config = dict(
    n_layer=20,
    d_model=192,
    n_head=6,
    n_kv_head=3,
    head_dim=32,
    d_mlp=448,
    vocab_size=512,
    activation='swiglu',
    norm='rmsnorm',
    norm_place='pre',
    norm_eps=1e-05,
    positions='rope',
    rope_base=1920.0,
    rope_fraction=1.0,
    qk_norm=False,
    attn_scale=0.177,
    bias='qkv',
    tie_embeddings=True,
    parallel_block=False,
    init='uniform',
    init_std_qkv=0.0493,
    init_std_o=0.0612,
    init_std_up=0.0706,
    init_std_down=0.0706,
    optimizer='muon_variant',
    lr=0.00684,
    lr_mult_up=1.02,
    beta1=0.95,
    lr_head=0.009,
    grad_clip=0.5,
    warmup_steps=200,
    schedule='wsd',
    decay_fraction=1.0,
    decay_shape='linear',
    final_lr_fraction=0.0,
    batch_tokens=65536,
    seq_len=512,
    doc_mask=False,
    z_loss=0.0001,
    train_tokens=437900000,
    steps=6682,
    dataset='wikipedia_en',
)
Each number is 128 + 24 x the weight over the matrix's rms, rounded and kept within 0 to 255. Layers, rows and columns count from 0. Numbers have three digits each.

# down: layer 7 MLP down (transposed), 448x192, rms 0.0707, rows 421-447, columns 160-191
# gate: layer 7 MLP gate, 448x192, rms 0.0706, rows 422-447, columns 160-191
# up: layer 7 MLP up, 448x192, rms 0.0707, rows 422-447, columns 160-191
down421:179096111112137150146104082084110148146110134147147131076131137136082125080150135154135132151112
gate422:125177112094138111143139113156162144139105137165091118171086107074129133165136110142119141107154
up422:132075100070103126115180105155076145129118098100150120126106113135122144162115171154104076125114
down422:112112158137080078119119122126165111086142160118132150150162155069121144153164127122171110137143
gate423:087149144128157118124119112124136151150127150155119114158107135119171146131126105137144161122101
up423:146111171131141104143112155108135105094109089117110131152148108109118181141083136121135117130092
down423:124109161150148134157131145129134105112093104086157092137090122138119115100149138134124126126143
gate424:065096152108176172114108105159204140105151142113171146085152127126140125148098155136071145100123
up424:139189136099141129137141146119117147118098156128124093123138083101145163118142135130109144177129
down424:135149060110150141158121092128141136122114153106124133115123126142132140138128128125116143103117
gate425:130131107135104127145101135133138120125127099148139097117098122120129131114106125087142130125118
up425:128099124098114114133169098126048119125114161103142125154135132124142150130125114105116140113164
down425:119132136132141128102089146135150121134137120162113134083109129163125096143147151145174128114094
gate426:141127110079185126101118120135120117109126146163117115127110119151141110118134107185139119127161
up426:151126116084129124129131146092097128106160131106071103117098102117101141091121124112124101107093
down426:125148132139141142142093117142133085136121108158117154132149103115150115141116164153148109145102
gate427:146104122147128099107101162135140152102118143163103133121144127173131146114132072151133133177148
up427:157121135104157171145164100117123131129105099149115165123153137149132138131116167095151096115128
down427:137102098119134176156151131126139078141114127162101131144145156145168101101101167120167156129156
gate428:110145137126147104130100111137149128142150129103137139112096117165163110145135193107109077097168
up428:140132113126155190123138135101116129121126126093082172129114102171068113116111160083121126107141
down428:102167159108201173101133102179127115134106092132089096146132171122083115165106105135097139148123
gate429:158110143156115130139159124088103135172122168120114169105169128127097132128127181135124094122169
up429:132144099111092089123146170107129131142148168109058121136134140120118147116137148151120117140139
down429:127136132167133128129077087115140145147132112097099123126101118131126144135084110119065131129112
gate430:148125129167148110084148119127147136091065124148114105151154111098135174110115124091157089130115
up430:127123146090171116139155100141154056144102147150146154112131092122118103134157114138083088083163
down430:097156082059170112173093117137110142095155100126059118094142131144141121106107133097130122164135
gate431:096148115095163130162112155140146114128080121150123120148121097112114132136128146146159100116104
up431:147104091112151111141123132143101157214132134164136124141142133090128117140118153108102107153137
down431:107164142135108116110146065089117106126138093126129136114123084154128121142114169160156138083120
gate432:109164171119099144108140151147135107100131135109103126102100168097164115142070115117109092124090
up432:163148155111112085116097117128138107149148112120143112150108160124121135131166126154140161098132
down432:145087123151158140171097099120144096156136127131167120124153062136086104128130117128117145166172
gate433:175120128137122086160101123089146136135122112116134140130071160160096088127123120131104114132131
up433:141151106112132128152148104158118189113092096130146106124087111134143103146108115105119168118161
down433:125122095140140141165061153122110087151147139112119109153138109136144149100128120158119120122084
gate434:131111154181118157125122143139073109117150151119132152157117112075101145155114114134137138178157
up434:172133139131175082100138116121120174149116113139111153139146135124089115123138092111135157107153
down434:149170099113107174125140151096101090137169125132112103132153097117135103117109109125126134145105
gate435:159110133115094152108124120129092177107165143161117123130131145152141145137159090101101136116109
up435:165132102133120124108104168134155108127165118108122114168110088143171118119167163147116111113133
down435:103138143150121110140129114118108143182146114132126145155152151143139098172073148092156123092142
gate436:138138158138108123102132173136118162155120098119129109130123151114110143089159153118132126141110
up436:142196122128154157167126116123134125115070117121114118169134134114118094131123128121099136124156
down436:147147148148126148100098140134106082115128175113182136143130081132160145138100112131135136158107
gate437:148150101126129139122105125137130143117166099110138149123150107113165160120116126137129135108123
up437:131119152106169144115110104095081128143129143120132154137127130126144140096106125114136158104073
down437:114109162147128191139096135137094102111124116106136129140139142180200168107113130113112065126126
gate438:128121118163131152106084094096156116137148125135123130109159165108121139125139139112134138124138
up438:105134102136171109150125101139146157126124133122120111110103138152131119135130109131108167082131
down438:099128097109142107145114149140150155123108164144117114098125089158164139107131100094128151140111
gate439:151118162131105121154152125143125126154117124091072130115148162143162110127135167174145108152076
up439:137179117114143126153077135163112087156141122122128113148114136132149159105081123130113091114148
down439:129120105135127131066124128155145109148121128093101188104112135103113132136087087120128116138130
gate440:127089137145161134120105128104123133108120100181133101121104143138101129190191149123137133181166
up440:130080148143093125099062134087117145171128147131150107082128114094105145129147120137096148113144
down440:097153150140126131136077142159132138167132113159156135125148162106123088119118131160155138144165
gate441:127089144137130118097093122139105130153138133141118142142129136090106095123112151094177124137137
up441:096097123142167109135144116072118119129145082138115145194113124142129144111133122089125107140107
down441:152098128148132155164137133144155135133144138098090100098105092113117085120121088133101132138153
gate442:123120127111154136134149095153133095125105085125151150133132128143100131102161131146116113092171
up442:150115111161082122138104153122099083111104095094103176117078102100137145134116104128147111108120
down442:172136173122130133107118119120135156088096132118132137177147121101118125115137133152117155133127
gate443:184082174151090090132142106126189129150136133116125123113115118105154137167129119126104090137144
up443:111175119134156120126104163107139114155104139174124113151150150059199096096129142104129101109114
down443:122128142112097142160130093126120089130122127145136098124137109114117159131124142133120127144135
gate444:125075142097144091128129157147129124120177116131168126139109102143097156136081119126148152109140
up444:112145170159111156162145128096114109163122096138120113110147125159128120163134134159129106095156
down444:149091118149148133138151142125112128085140114100081158128148129120131120139113171124105116177132
gate445:126124111108085108109118153173128093119167141153090162102148159115154176085129124076174106141148
up445:125136168125119157142075131152122180110140093151122089108139104129135119138095095140118118154125
down445:131110116144138118136115165135120135161131095114148107167057098103114121168169136136120129146142
gate446:121119188110137132091161122123129098152108141112087148137165110110101090127126158164102179132127
up446:118149137187139165105153104098149143111139032102113177105130135114150136089138118148109086126155
down446:099120161128134106097137132094143122152132145141137099108177125174089109107138150128110196098159
gate447:110157120152155114121146095150133131144119085144080102109119170134129168133141084131154128147126
up447:139140134117147131123172158091110103163141127165121089114075140125110153135087120132128125125162
down447:108117124102106114066127114108126128131149150133123163113112103175160135112110109128112132119115